python train.py --d_mlp=1024 --init_std_down=0.00596 --lr_mult_o=3.0 --steps=8696
Each number is 128 + 24 x the weight over its row's rms, rounded and kept within 0 to 255. Layers, rows and columns count from 0. The size above them is the row's rms in percent of the matrix's.

# layer 4 MLP up, 1024x128, rms 0.229, rows 400-453, columns 0-127
size [ 99  95  99  98  92 105 108  93  98 103  95 102 115 101  99 104  99  86  99 104  96  95  99 101 104 104  96 105 104 108  87 103  98  96  93  92 102 113 105  93 113 105 101  96 104  94 100  94  86  93  96 105  97 104]
[[137 137 168 160 150 114 105 135  99 133 116 144 146 181  94 126 157 138 150 108 163 108 129 147 163  81 119 147 125  94 124 117 122 114 150 103 116 156 146 138 113  91  95 128 110 156 143 146 142 128 102 129 123 166 106 149 102 113 139  76 118 125 135 154 120 123  77 154 147 102 149 143 138 132 152 153 143 103 133 122 105 131  87 105 112 143 104 128 116 122 139 141 168 120 172 135 129 144 147 144  96  62 107 122 139 128 135 125 101 126 123 127 103 164 117 146  84 208 167 160 124  97 153  93  99 120 122 107]
 [123 124 143 111 120 101 141 102 104 124 127 147 172 126 141  76 143 120 137 163 132 157 108 164 120 164 136 121 136 138 119  78 142 125 121  99 120 101 125 151 144 142 123 155 146 138 168 135 142 122 132 154 144  86 149 113 115 103 102  96  76 109 109 140  89 148 129 154 127 128  86  65  97 173 133 108 151 115 128 135 132 128  54 127 110 155 143 121 146 125 157 101 138 110 137 168 126 106 111 130  82 170 101 124 159 134 133 113 139 167 114 200 131 158 125 153 108 116 140 135 119 127 138 111 172 128 112 142]
 [131 123 137 114 110 147 163 110 148 127 106  97 139 110  88 164 134  88 139 122 141 159  92 143 133 153 182 160 138 105  84  96 122  59 126 141 127 108 107 114 138 161  98  86 159 129 124 136 158 121 180 128 138 133 130  91 167 121 103 115  80 110 149 153 138 134 112 107 112  86 110 129 137 163 117 136 112 118 146 188 123 124 158  90 126 152 118 121 140 147 124 156 114 126 159 143 139 129  99 123 131  80 140 133 152 138 156 151 154  91 133  98 122 118 144 115 117 186 162 119 151 114 135 133 118 102 157 112]
 [ 92 133 181 120 119 122 139 165 115 153  97 126 128 136 100  76 113 154 128 121 144 111 135 111 103  80 172 107 134  87 116 113 110 116 120 146 120  75 144 156  99 108 101 105 119 131 135 120 135 113 168 118 131 152 141 108 115 123 166 113 145 144 129 167 109 121 101 115 120 154 163 140 167 155  79 189 115 118 114 122  91 154 109 111 183 122 135  99 155 114 123 125  91 131 115 136 135 115 104 112 139 178 100 164 178 124 123 118 139 160 163 134 129 137 114 138 145 110  93 137 121 142 146 127 140 102 175 154]
 [172 131 136 151 113 151 141 166 133 123 109 107 105 105 105 135 134 135 146 148  55 112 135 125 106 146  91 113 114 150 118  98 125 163 125 142 125 103 155 126 144 146 140 110 114 147 145 158 153 135 176 109 148 102 145 106 133 116  84 110 106 109 105 124 131 164 143 123 118 130 158 202 101 110 134 154 120 124 115 171 111 167 118  96 143 174 113 125 146 146 114  98  99 143 141 150 161 129  93 122 103  93  92 121 108 149 109 116 101 186 129 162 148 146 121 121 130 117  62 155 104 136 121 103 148 112 143 129]
 [105 103 149 107 116 135 146 155 139  90 142 105 108 121  61 126  78 129 134 174 125  95 157 165 146 127 137 117 139  98  95 166 145 149 148 131 136 122 121 129 131 151  92 146 163 167  96 122 154  65 142 157 101 116 143 107 107 148 111  92 116  85 131 130 153 114 105 101 115 132 133 156 105 142 119 149 133 110  96 148 129 152 103 160 143 152 131  92 166 139 139 125 126 107 137 154 142 114 135 126 105  99 137 139 179 156 100 166 158 113 146 157  88 138 146 109 102 105 170 102 152 165 123 133 130 133 136 101]
 [127 121 112 160  95 114 142  85 104  95 118 147 135 126 146  96 145 163 132 139  99 134 119 108 122 136 106 152 127  81 108 150 116 136 150 170 202  91 160 135 130 194 124 123 149 121  97 137 128 133 164 128 151 133 136  91 135 141  61 117 123 106 132 156 104  99 119 139 135 133 163 124 151 116 116 118 117 167 121 135 138  88 130  98 138 130 135 130 149 178 110 103 143 130 140 103 101  99  81 129 145 117 114 110 143 150 114 163 125 160  91 155 146 103 134 153 152  94 129 160  89 135 133 124 179 116 129 115]
 [126 119 121 138  90  73 141 134  86 171 137 116 105 145 136 100 136 146 157 133 130 134 133 134 145 162  71 152 154 139 130 108 118 146 116 124 107 184 126  88 141 115 163 128 122 139  92 112 121 128 137 102 157 148 105 145 125 155 180 190  96 126 129 108 102 137 118 130 111 118 145  97 129  52 145 126 119 106 111 140 137 146  95 158  93 121 178 145 131 122 145 172 139 127 108 152 132  99 159 117 115 148 115 154 152 145 100 133 140 106 140  96 160 141 136  77 150  85 141 150 144 112 100 138 119 114 116 119]
 [100 119 137 112 123 129 133 105 120 120 161 150 102 136 136 129 137 125 102 138 105 146 122  88 168 140 115 117 112 117 134 135 159 140 111 164 110 120 135 105 152 138 134 101 126 116 152 146 121 127 171  97  95 129 137 146 143 115 134 130 112  99 115 136 173 220 130 109  87 161 145 117 125 106 179 112 159 141 141 114  89 115 122 136 201 152 131 110 140  79 130 112  92 107 145 120 120 128 133 131 117 143 151 120 168 103 174 114 116 100  93 137 107  75 126 132 156  92 142 122 188 113 100 146 115 131 119 157]
 [ 87  85 122  98 123 129 111 171 142  83 120 112 144  94 125 104 126 168 167 124 109  71 157 134 116 118 106  75 158 145 144 115 114  74 131 123 156 125 117  75 125 121 113 138 119 125 127 144 146 136 125  99 143 160 146 129 135 105 149 100 131  86  88 120 113 105 100 122 128 124 107 137 131 116 161 117 119 168 165 153 155  99 166 164 181 147 111 139 160  75 160 121 118 136 145 141 152 142 161 113 132 135 102 141 171 138 149 146 126 152 154  92 152 130 139 158 166 152 124 109 109 116 140 141 112 109 124 118]
 [133  99 165 194 110 135 136 146  91 137 105 150  94 181 113 137 108 112 107 114 140 135 151 128 141 123 138 128 115 136 131 107 128  89 148 158  84 124 146 136 150 124 114 120 158 116 140 123 129 105 137 134 143 115  84 134 187 142 109  60 125 147 137 115 110 143 108 149 169 139 143 119 190 162 131 160 130 134 131 109 106 153 156 192 135 106 126 155 130  94 129 154 148 135 133 130 166  91 128 128  89 120 111 151  91 136 119  94 114 141  96 121  84 155 120 105 133 106 123 124 122  85  99 152 145 108 144 107]
 [ 71 129 100 138 125 114 138 132 129 116  92 184 124 108 104  93 113 104 162 183 129 126 101 132 139 116 139 169 134 108 112 121  93 140 106 161 126 153 149 107 172 136 140 123 134 120 110 136 161 101 158 129 131 171 136 117  99 136 170 110  99 115 133 120 142 112 158  91 129 125 120  98 163 138 115 166 101 133 109  86 121 149  83  81 139 119 138 123 152 145 145 160 137 119 162 134  94 139 136 136 148 149 110 137 115 128 109 140 160 139 179 136 108 117 175 150 125 115 125 103 118 159  75 108 175 102 144  93]
 [ 81 100 122 105 146 128 141 104 161 129 153 130 122 119 111 136 156 123 145 136 121 147 126  73 121  83 118 148 144 112  78 117 100 116 115 119 146 104 106 133 123 174 138 129 185 125 127  90 157 115 130 135  89 144  88 115 141 136 158 109 124 126 139 129 142 175 100 133 156 136  96 162 117 135 101 127 157 101 171 189 143 129 130 113 106 122 153 118 158 114 115 161 110 106 107 100 154 125 108 127 134 116 193 145 127 123 174 129 113  80 113 132 124 114 193 122 141 156 117 134 137 115 144 117 141 141 147  72]
 [ 80 137 100 132 114 156 145 125 135  93 155 128 143  77 106  87 165 186  88 117 102 154 114 169 160 154 166 110 125 136 181 105 154 116 174 161 116 140  95 133 146  95 152 158 120 149 131 100 121 108 118 169  78  95 109 125 134 154 148  91 107 118 129 101 145 126 130 147 136 128 124 132 130 154 110 118 131 136 100 133  76 113 115  98 118 133 118 117 166 108 118 100 137 105 145 183 139  82 113 141 108 136 150  94 171 115 105 136 118 123 133 121 109 154 115 140 148 149 155 151 107 153 126 144 137 131 131 126]
 [ 99 126 130  87 125 149 149 148 130 187 120 135  81 100 135 132 139 142 155 151  96 139 123 104 155 119 107 225 112  54 147  76 120 156 160 150 162 109 115 128 183 101 128 136 153 131 104 143 103 127 117  83 142 108 132 153 104 130 113  99 124 113 103 148 132 136 104 150 124 138 124 148 122 128 117 130 126 123  87 137 119 147 130 164 128 143 156 113 136 164 148 140 143 137 107  78 128 124 119 104 103 110  85 101 134 110 128 168 120 143 144 107 122 156 125 155 131 135 155 125 158 145 107 136 135 131 100 113]
 [124 119 124 110  98 121 123 110 101 149 155  73 158 183 162 123 117  99 112 118 113 109 145 167 121 124 108 134  82 166 141 134 118 136 133 148 141 140 143 102 131 129 129  94 145 130 143 122 146  87  98 147 154 148 126 138 106 141 145 113 126 153 146 132 154 119  84 162 144 155  92 124 128 100 103 145 146 140 172 114 142 193 156 136 151 117 135  76 109 106 166 124 116 159 136 166 119 143 117 103 144 109 151 121 158 121 123 138 128  89 122 119 135 134 112  94 137  42 134 112 112 162 106 112 151  81 136 158]
 [139 179 103 173  84 144 163 136 155 153 111  81 150 129 143 146 143 165  96 122 100 116 112 157 102 124 111 111 104 137 140 149 152 118 104 153 111 138 169 130 155 144 144 137 116  82 101  97  82 140 130 138 157 151 105 121  81 152 132 111 166 166 119 129 102 152 123 116 111 131 138 142 135  87 198 105 109 122 160  99 136 135 114 113 111 114 145 100 137 134  97 117 119 179 109 163  96 141 132 172 131 143 142  75 114 118 101 146 118 119  92 127 157 116 104 157 127  96 145 133 137 121 116 104 116 142 136 134]
 [146 122 107 116 101 150 135 150 175 135  97  80 114  92  95 123 136 152 102 101 115 110 129 115 142 131 138 122 129 121 114 142  99 138 148  90 176 116 121 106  55 122 105 132 136 138 135 112 183  80 155 169 121 144 145 163 108 120 114 128 122 140 127  81 117  92  96 142 127 110 143 145 136 145 154 138 114 105 149 157 127 116 154 168 138 122 115 119 120 128 110 124 128 147 147 128 148 144 202 126 100 154 114 151 169 100 102 106 120 141 150 189  82 135 137 156 114 148  98 167 142 101 140 109 133 140 111 123]
 [121 100  74 133 108 139 116 123 132 112 137 173 120 127 139 103  99 143 118  64  85 123 149 103 129 155 117 113 155 125 120 132 135 167 139 206 132 136 152 141  94  94 128 126 139 127 145 120 126 152 140 109 105 113 129 124 152 145 107 106 106  75 172  86 107 143 117 137 134 102 126 149 108 154 121 142 102 153 104 156 113 168 123 115 116 134 142 108  95 115 129 145 152 135 124 142 103 142 153 116 114 144 114 147 183 128 175 154 126 113  90 102 152 125 136 102 111 133 152 126  83  90 164 156 181 158 136 121]
 [ 92 125 143 118 121 130 139 108 142 132 124 135  60  96 140 145  94 149 132 111 149 141 103 126 109 115 161 132 115 133 182 130 169 136 116 136 142 102 127 118 112 154  91 123 128 109 140 137 146 123  98 132 176 139 115 140 141 158 119  87 117 165 102 159 114 125 128 105 136 171 128 125 138 158 116 131 133 164 113 146 175 135  64  69 111 125 135 119 199 117 138 146 109 116 165 119 157 132 125 111  92 135 145 131 149 186 144 106 112 112 133 116 110  81 136 142 181 134  86 108 119 100 121 140 114 124 102 143]
 [123 119  80 164 121 126 145 151 149  75 121  94 128 129  68 118 179 156 126 145 140 111 105  61 135 113 116 152 143 130 136 134 113 113 102 135 125 139 135 114 190 130 163 101  85 132 122 142 150 136 127  99 123  94 133 148 133 126 123 169  98  79 134 105 143 144 159 141 160 117 136 109 132  92 136 164 108 116 125  99 173 164  96 118 149 113 144 177 128 127 111 124 119 145 155 157 114 119  71 180 127 119 112 151 144 108 139 127 123  83 157 124 116 153 104  98 127 138 139 111 117 122 133 130 156 113 155 137]
 [ 94 131 126 109 115 127 142 111 164 100 113 157 155 105 112  89 130 157 135 121 133  93 128 175 157 161 145 121 114 116 132 110 145 162 108 147 113 152 138 136 112 173 139 162 100 120 122 142 133 103 107 162 159 122 171 104 145 149 138 102  84 110 155 116  92  79 140 103 128 109 152 133 139 133 134 114  93 150 110 115 152 156 108 118 160 138 106 147 131 105 189 106  54  93 164 138 146 161 107 101 182 125 105 167 152 141  96 130 136 162 111 106 112 111 155 129 150 116 120 100 142 132 131 119 123 101 117 114]
 [178 136 176 109  91 142 112 153 124 155 169 111 135  94  73 106 102 141 132 101 141 143  95 104 111  89 164 121 138 145 145 138 150  97 132 140 124 142 106 149 105 152 136 191 129 140 129 143 138 118 111 125 148 136 101 102 109 154 106 102 136 124 114 143 128 115 114 160  71 122 122 111 154 139 144 136 122 122 129 117 146 112  88 142 103 174 118 133 163 167 129 136 122 137 177  85 112 112 106 111 117 108 162  92 126 108  88 115 135 165 119 111 118 109 113 186 179 158 109 111 119 140 158 136 126  93 132 129]
 [116  95 151  97 125 146 111 135 135 126 159 128 146 130 108 135  90 151  88 119 148 153 119 116 160 118 114 160 152 133 121 160 122 154 108 112 156 164 124 104 129 113  86 142  77 151 114 100 171 116 134 118 118 125 139  95  96 149  93  96 156 128 157  88 122 130  84 150 141 144  89 143 143  95 142 140  98 156 165 129 101 131  94 139 136 153 140 128 156  98 177 138 151 121  92 118  99 103 108 129  87 170 122 138 152 154 101 145 139 124 115 153 102 103 130 151 138 168 172 167 126 157  91 118 111 106 160 159]
 [125 147 121 168 125 120  78 125 137 136  85 134 150 190 158  90 143  98 157 116 107 138  91 100 115 143 151 178 130  95 146 116 125 116 127  97 132 118 122  64 123  83 144 100  93 140 121 120 173 123 122 135 141 149 119 148  86 122 144 127 139 143 163 118 129  97 136 124 151 161 145 126 130 126 138 105 120 151 114 115  93 136 124 102 150 131 130 196 169 131 107 103 112 105 137 151 159 124 155 134 120 121 116  88 113 140  98 143 118 110  91 120 105  97 139 146 159 155 193 126 130 126 129 156 109 125 127 172]
 [ 90 167 110  74 126 132  87 127 131 136 128 127 121 141  92 125 118 147 129 109  97 125 152 124 145 166 133 104 104 116 105 127  95 118 115 128 107 110 115 111 142 127 164 130 132 106 181 116 133 139 181  76 122 129 162 143 138 105 157  81 149 160 174 134 128 148 129 120  74 146 135 108  98 124 104 133 140 149 114  99 127 101 116 139 194 137 137 164 130 139 106 135 131 109 128 155 126 145 159  82 154 109 122 153 121 127 151 131 127 153  89 105 136 143 140 141 117 132  94  95 155  77 169 118 120 172 148 171]
 [ 96 108 142 133 127 148 118 137  91 109 114 126 137 122 126 118  93 103 142  97 146 152 131 150 133 163  72 121  82 153 133 165 182 107 152 145 161 122  92 136 138 122  97 110 150 163 114 139 113  93 156 134 142  93 122 136  88  84 188 117 129 129 132 159 143 117 119 143 127 110 127  98 118 109 137 162 154 113 140 152 130 127 159 141 133 184 107 115 154  75 103 149 110 122 103 144 143 127 149 123 117 121 129 112 116 117 111 127 144 191  84 134 135 113 129 196 141 111 104 153 141  85 134 123 110 150 154 113]
 [122 119 138 137 172  95 153 140  95 138 130 171 120 107 132 142 190 173  90 146 181 154 110 121 125 123 127 144 127  94 132 125 149 124 146 103 155 123 150  62 127 149 149 147 131  99  87 136 121 100 118  81 133 132 112 156 150 147 104  82 131 185 107  89 104 150 123 134 130 151 111 152 157 109 154 122 133 112 139 101 117 103 137  97 118 126 141 135 118 142 132 122 126  82 148 128 156 122  85  98 157 128  98 145 117 196 169 106 127 133 127  88 135 121 144 113 128  97 150 126 129 116  91 126 114 157 117 129]
 [101 109 104 139 108 131 104 112 155 155 146 165  74 139 117 146 108 128 157  87 100 126 179 115 122 113 134 181 143 139 132 144 162 144 154 116 122 142 162  89 126 148 123 142 134 148 136  84 119  90 166 105 151 142 134 158  90 118 154 128 114 107 135  97 122 121 131 120 186 155 141 144 133 113 142 121 143 136 138 124 137 143 144 169 138 123 104  84 114 151 113  57 136 111 111 144 134  97 102 101 103 141 122 141 164 102 141 128  73 130  93 171 131 110 125 118 141 113 102  95 149 107 122 185 114 125 156 136]
 [127 135  74 115 171 108 110 155 119 126 115 138 111 132  85  75 128 139 149  78 143 147 108 128 126 129 148 126 157 122 139 117 117 167 128 121 126  87 109 145 111 129 182 149 154 144 152 152 114 114  89 122 169 133 147 133 162 160 122  86 131 104  57 149 117 129 128  76 108 128 143 120 118 121 130 173 158 147 133 159 107 130 144 109 137 148 147 135  97  79 159 150 139 135 152 128 120 155  90 115 153 116 107 139 147 144 131  92  85 126 112 159 124 110 144 133 150 145 146 133 146 145 104  78 155  89 126 107]
 [155 132 149  88 126 165  99 106 115 119 146 139 150 131 108 123 141 139  98 115 113 141 128  82 137 141 124 107 125 116 118 126 145 155 175 130 121 136 133 143 144 120 127 132 116 153 108  72 128 135 114 131 120  99 130 131 127 203 149 101 170 117 152  66 115 112 149 167 118 141 102 148 160 144 109 123 163  88 122 123 120  79  90 123 159 115 150 124  92 140 143 182 166 134 154 107 113 124 148 106 113 131 113 175 112 125 125 122 137 172  79 134 175 147  96 116 115 160  87 108 130 112  94 129 156 109 114 134]
 [100  88 134 147 148 116  94 134 112 123  71  89 161  91 102 115  78  78 136 103 175 129  96 118 168 123 131 142 127 135 138 101 142 164 157 170 170 175 168 134 117 147 101 145 139 102 103 125 108 117 193 111 139 129 102 143 139 109 116 118 107 153 132 109 140 142 113 133 134 111  83 126 101 107 162 121 113 100 185 121 156 102 121 131 136 142 125 131 116  84 121 125 134 133 116 110 139 122 123 140 131 136 148 141 185 133 157 153 105 150 117 132  93 128 118 135 125 133 123 151 114 133 130 183 162 103 130 141]
 [132 117 132 129 123 126 107 110  82 166 128 131 128 107 121 145 138 148 133 139 140 125 168 137 125 115 113 130 139 156 108 137 111  91 141 124 140 127 125  94 115  73 113 122 144 127 108 125 129  88 155 150 113 149 119 146 131 166 123 143  97 156 164 138 133 114 120 186 111  88 168 167 101 136 169  86 114 126 163 154 113 155  87 120  98 128 106 101  74 126  95 119 133  80 169  94 149 147  99 161 114 137 148 156 130  70 147 162 121  97 140 121 113 109 138 126 159 132 121 126 117 123 155 160 175 100 176 132]
 [151 187 157 157 165 132 153 108 151 151 123  64 113 143 107 113 103  93 114 152 108 100 128 131 143 149 137 132 111 164 127 115 122 119 119 127  96 126 151  96 140 148 108 148 102  98 163 117 125 129 124 111 113  94 143  84 151 187 132 136 114 146 110 122 145 160  86 146  78 144 150 161 145 131 165 155 129 122 112 170 108 138 105 115  91 179 147 105 118 160 174 129 123 103 147  98 112 148 117 136 115 115 124 144 167 133 133  92 137 111  96 149 114 118 144  87 118  92 143 113  84 118 129 141 139 105 154 124]
 [115 114 133 123 124  98 139 120 125 105 167 129 123 113 153 109 130 164 109 124  77 137 189 161 143 128 176 124 127 132 137 117 154 114 136 135 120 119 151 138 114 154 134 130 180 117 173 118  78  98 113 135  95  87 127 146 142 118 125 160 109 143 139 126 120 173 138 113 128  93 153 106 188 176  96 121 148 130 120 136 109 122 127 143 126 119 127 160 133 116 138 126 139 147 143 176 146 130 136 148 142 138 112  93  86 153 137  87 142  78 109 129 126 120 129  88 125  99 174 155 100  80 119 112 129 132 133  60]
 [123 108 158 110 111 143 129 162 113 117 134 115 116 126 119 122 105  87  87 119 146 119 104 155 125 181 127 133 107 138 134 143 122 151 143  99 135 135 115 136  88 140 135  98 127  95 146 102  82 158 158 141 110 107 108 128 136 150 112 106  80 134 155 119 127 167 141  87 126 154 123 111 112 135 173 127  99 189 160 130 130 155 129 204 118 121 110 129 114 115 119 147 118 121 171 116 136  92 104 107 133 127 127 202 108 125 162 127 132 160 115 109 134 178 135 135 147 121 133  88 117  67 147 111 161 123 139 142]
 [ 97 146  93 110 117 148 128 130 115 134 138 141 141 137 122 108 105 156 144 139 154 113 116 122 116  75 178 111 134 177 204 148 138 143 111 122 143 155 136 100 112 165 110 151 163 111 125 114 100 156 146 100 159 154 109 118  86 164 131 125 166 125  90 120 130 129 138 117 110 133 132 141 108 169 203 126 102 103 140 108 126 114 117 126 136 140 109 138  88 125  93 117  80 110 105 132  82  96 135 101 138 143 155 132 131 135 108 103 113 112 133 144 133  66 143 158 150 103 135 156 126 114 165 134 146 156 110 143]
 [132 173  93 143 138 125 104 112 149 161 159 128 131 100 163 125 119 144 136 122 128  88 136 134 118 108 162 153 117 116 118 137 173 137  69 126 158 132 151  94 140 179 167 138 116 146 164  75 144 136 150 135 160 139 148  94  79 120 135 103 113 141 136 143 110 127 107  90  91 164 146 117 158  81 144 132 112 134 112 120 131 121  91 137 116 123 121  82 129  96 153 158 162 124 125 135 109 151 111 127 139 125 136 136 143  75 107 154 115 111  98 122 176 153 142  85 183 119 101 151 134  92 139 124 145 139 111 118]
 [144 131 105 103  79 178 127  94 106 146 112 147 107 136 189 169 151 109  94 117 133  71 164 124 117 151 141 147 100 114 153 155  74  78 144 148 168 122 140  69 110 162 172 115 129 121 125 133 132 107 121  77 114  80 163 155 140 160 158 144 116  99 115 109 131 147  96 102 114 144 108 109 136 147 113 134 165 154 116 123 119 103 129 136 140 177 154 131 152 139 120 141 106 105 118 131 154 145 122 145 126 132 136 110 140 128 113 145 125 119 119 146 128 138 106 117  81  95 133 133 123 131 145 140 121 171 111 151]
 [127 130 114 107 113 135 106 130 128 126 171 103 159 151 139  97 125 151 148 103 170 100 150  98 144 116 151 150 109 142  94 134 120 107 160 180  94 125 129  92  97 138 115 167  97  76 145 159 111 118 124 112 121 136  99 109 157 114 126 162 172 139 124 132 111 107  78 146 145  89 128 106 129 123 103 143 109 154 114 137 179 113 142 155 128 165 140 146 164 120 120 124 118 153 156 185 116 139 119 107 135  82 140 100 170 150 138  88 137 144 143 130 151 175 143 103 100 139  96 121 110 154  76 124 106 137 133 118]
 [131 120 112 135  88 100 155 165 100 111 161 152 176 172 116 139 172 130 146 153 136 103 138 115  90 139 141 146 172 168 116 131 115 119 115  75 163 113 137 114 109 166 134 176 118 120 125 123 116  96 130 147 119 172 104 167 125 131  92  90 109 116 110 147 116 158 155 119 106 148  99 124 148 127 118 109 132 134  96 158  73 125 104 115 109 157 154  89  99 136  92 147 125 152 118 121 111 143 177 149 120  86  86 122 132 132 109 128 131 102 129 124 145 168 129 122 103 118 158 146 117 110 145 140  92 175 128 118]
 [ 98 154 141 161 165 140 101 145 126 136 163 157 103 107 146 156 144  97 181 128 113 161 131 152  70 138 160 106 114 117 125 130 144 146 141 175 149 124 129 119  85  64 108 124 108 126 153 160 111 102 118 123 115 112  82 123 123 144 131 113 154  91 148 113 143 139 146 102 108 186 115 147 151 126 138 128 131 110  90 163 132 133 114 165  82 118 108 133 136 132 123 126 159 163 107 154 126 124 108 128 133 140 122  96  64 130 108 119 100 106 135 170 121 126 160 111 106 130 134 108 137 122 156  90 178 131 140 107]
 [110 180 161 110 153  95 131 154  96 123 113 141 163 169 112 101 174 139 109 121 101  94 148 139 143 144 139 119 127 140 162 154 119 101 124  72 138  70 196 139 118 123 146 162 151 113 154 101 171 152 130 141 100 144 159 145 116 130 123 149 112 123 102 121 110 110 148 171 103 173 141 139 138  85 119 139 112  98 142 129 147  86 100 140 147 129 150 176 133 128 153 114 130 151 114 117 108 113 116 138  93  88 104 123  99 156 117 110 102 101 121 134 110 126 123 101 118 130 116 122 162 137 131  71 145 120 118 123]
 [120  78  78 151 190 178 134 155 120 120 114 131  97 160  73 157 140 113 128 129  58 120 153 161 114 124 143 169 142  88 103 128 134 121 116 124 103 131 134 106 117 131 162 147 129 134 120 118 152 117  99 123 106 123 163 136 104 157 108 120 141  97 121  85 147 169 134 132 115 156 133 117 132  92 152 150 188 160 153  85 127 135 134 142 126 133 126 129 105 107 162 112 122 139 136 147  88 129 133 124 137 108  85 133 118 121 105 148 131 112 108 144 154 124 127 176  73 109 122 179 134 125 150 133 110 129 128 132]
 [166 165 144 114 110 108 159 141 121 174 121 123 157 154  93 136 106 128 116 115 104 142 127 132 132 113 110 158  88 139 120 125 121 126  83 132 140 103 132  66 103 152 134 113 134 128 125 124  96 171 114 112 177 148 114 112 120 115 122  95 171 118 149 125 138 123  91  94 123 132  98 102 127 106 141 154 154 157 165  89 160 151 116 167 107 125 153 104 175 131 116 118 132 170 195 138  95 166 130  85 125 112 139 128 123 118  96 113 122 134 141 111 151 115 126 140 132 167 133 192 115 137 105 102 134  87 115 136]
 [ 73 128 162 145 110 158 123 118 143 132 116  85 131  88 115 109  82 159 131  98 136 150 120 125 173 145 115  50 103 150 120 128 112 130 121 152  97 155 115 136 120  85 168 114 175 161 140 132 109 111 121 128 130 179 140 182 144 116 135 121 171 142 119 156 126 124 113 119 140 141 129 166 173 137 128 132  99 115 101 133 133 148 116 154  94 135 116 109 138 140 122 179  77  93 114 118 152 153 149 134 101 140 130 166 135 122  65 159 127 155 104 156 141 120 126 103 137 101 132 127 128 127 113 115 118 126 138 109]
 [212 134  76 122 140 112  86 125 115 128 163 113 133 177 110 132 144 129 138  90  99 124 143 148 148 145 117 119 118 146 103 142 119 108 176 147 101 107  83 126 133 133 127 130 100 109 133 106 132 151 109 109 132 140 123 127  61 141  87 127 154 102 135 140 153 151 126 113 134 138 171 116 116  84 119 151 155 100 121 140 147 134 157  99 125 141 163 142 173 151 126 161 143 119 110 140 131 128 132 158 111 121 152 124 125 123 117 161 197 114 110 110 112 149 113  98 164  72 115 101 100 114 123 147 147 139 106 116]
 [133 134 133 142 161 168  89 123 156 114 129 144 149 126 112 110 172 154 150  94 103 143 109 108  92 140 123 165 121 141 116 156 148 102 150 113 113 139 128 122 144 121 104 134 105 100 117 120 104 100 121 207  90 107 120 141 160 124 139 165 101 111 155  69 126 125 158 121 147 140 113 144 142 113 128 160 131 111 122  88 122  86 101 134 115 131 114 129  75 134 138 160 178 113 130 108 136 143 106 173 126  90 142 172 113 134  87  86 129 150 132 133 151 141 101 134 128 174 144 151 104 123 147 123 149 117  72 134]
 [100 106 160 147 113 133 135 133 100 152  98 168 118 136 119 115 155 149 143 116  91 111  90 131 142 109 117 143 158 107 139 102 110 111 107 136 203 103 129 141 105 114 113 138  62 104 184 144 112 171 122  80  91 122 131 113 204 126 137 136 115 148 127 130 129 141 111 155 135 151 139 103 136 145 143 131 128 137 101 125 124  98 169 105 117 152 146 128 130 113 128 142 141 157  86 135 136 144 148 147 146 152 131 123 135 166  95 100 129 123 144 122 151 118 130  54 139  85 130 154 107 133 125  95 135 166 105 128]
 [120 129 147 138 127 135 106 118 134 131 139 144 112 170 134 130 145 131 154  76 128 131 103 175 153  84 157 115 120 110 129 146 134 141  95 116  93 101 125 108 108 143  90 115 144  98  98 131 114 144 146 112 178 116 120 136 150 134 131 123  95 125 110 108 130 117 127 108 139 145 138 114 115  92 137 196 126 116 132 141 113 150 100 100 128 153 117 105 119  86 200 113 150  91 133 156 178 131 111 123 137 162 167 192 143 152 137 123 119 113 150 123 103 107  99 120 102 173  91  97 111 157 149 158 144  92 163 144]
 [126 125 120 100 156 140 140 126 135 116 107 156  99 128 118  86 118 111 126 138 136 145 165 138  92 109 133 162 119 113 113  80 125 111 109 154 114  90 114  95 134 117 152 132 152 108 131 139 151 132 132 147 115 101 101 130 127 107 121 110 152 136 149 105 144  54 131 126  95 133  95 145 140 138 111 136 148 164 125 138  72 127 160 158 172 155 128 123 116 146 151 123 141 183 140 110 118 140 145 126  66 122  99 143 189  87 103 121 109 152 128 170 138 167 107 138 176 117  93 163 122 127 127 135 175 117 170 116]
 [126 108 129 126 137 113  61 107 141 115 123 104 169 110 159 117 125 127 112 119 103 142 157 131 117 154 149 107 126  92 124 123 166 141 134 193 115 168 155 148 163 109 116 124 166 127 147 140 145 115 153 115 160 128 149 146 128 118 104  95 168  78  86 122  95 127 135 191 115  79 117 117 114 126 105 159 117 131  91  98 128 135 117 105 130 160 158 137 113 103 122 127 170 149 149 119 129 145 119 123  61 106 162 138 134 144  90 109 117 119 128 133 127 122 113 159 110 110 119 149 109 177 131 172 152 126 104 110]
 [122 128 106 143 143 122 138 169 126 129 186 125 120 145 114 127 121 100 134 122  91  91 149 127 122 102 139 158 122 121 117 138 130 167 163 155 182 120  63 127  99  84 138  96 140 120 162 149 128 106 129 170 101 143 134 135 113 124 113 136 127 102 136 113 122 116 161 104 123 142 150 101 160 163 151 107 103  64 120 129 135 123 186 112 115 137 118 155 152 100 140 130 140 147 108 195 171 119 106 144  83 119 127 146 124 149 139 153 158 156  95  92 127 118 138 112 103 114 116  86 140  95 148 121 132  94 139 113]
 [123 111 144 120 118 157 109 142 108 134 139 126 172 133 133 162 176 156 141  85 151 132 120 127 153 168 101 132 108  94 107 136 136 107  85 133 106 107 129 116 120 160 159 135 124 106 136 122 108 105 137 124 150 120 135  95 112 128 161 137  91 150 146 113 110 116  72 142  94  57 169 183 159 131 115 161 118 106 144 120 175 104 121  99 143 115  81 166 127 128 116 132 117 147  93 158 108 131 129 142 118 148 115 124 119 116 105 148 162  91 138 146 145 168 103 145 128 157 131 164 169 103  99 106  87 120 144 130]]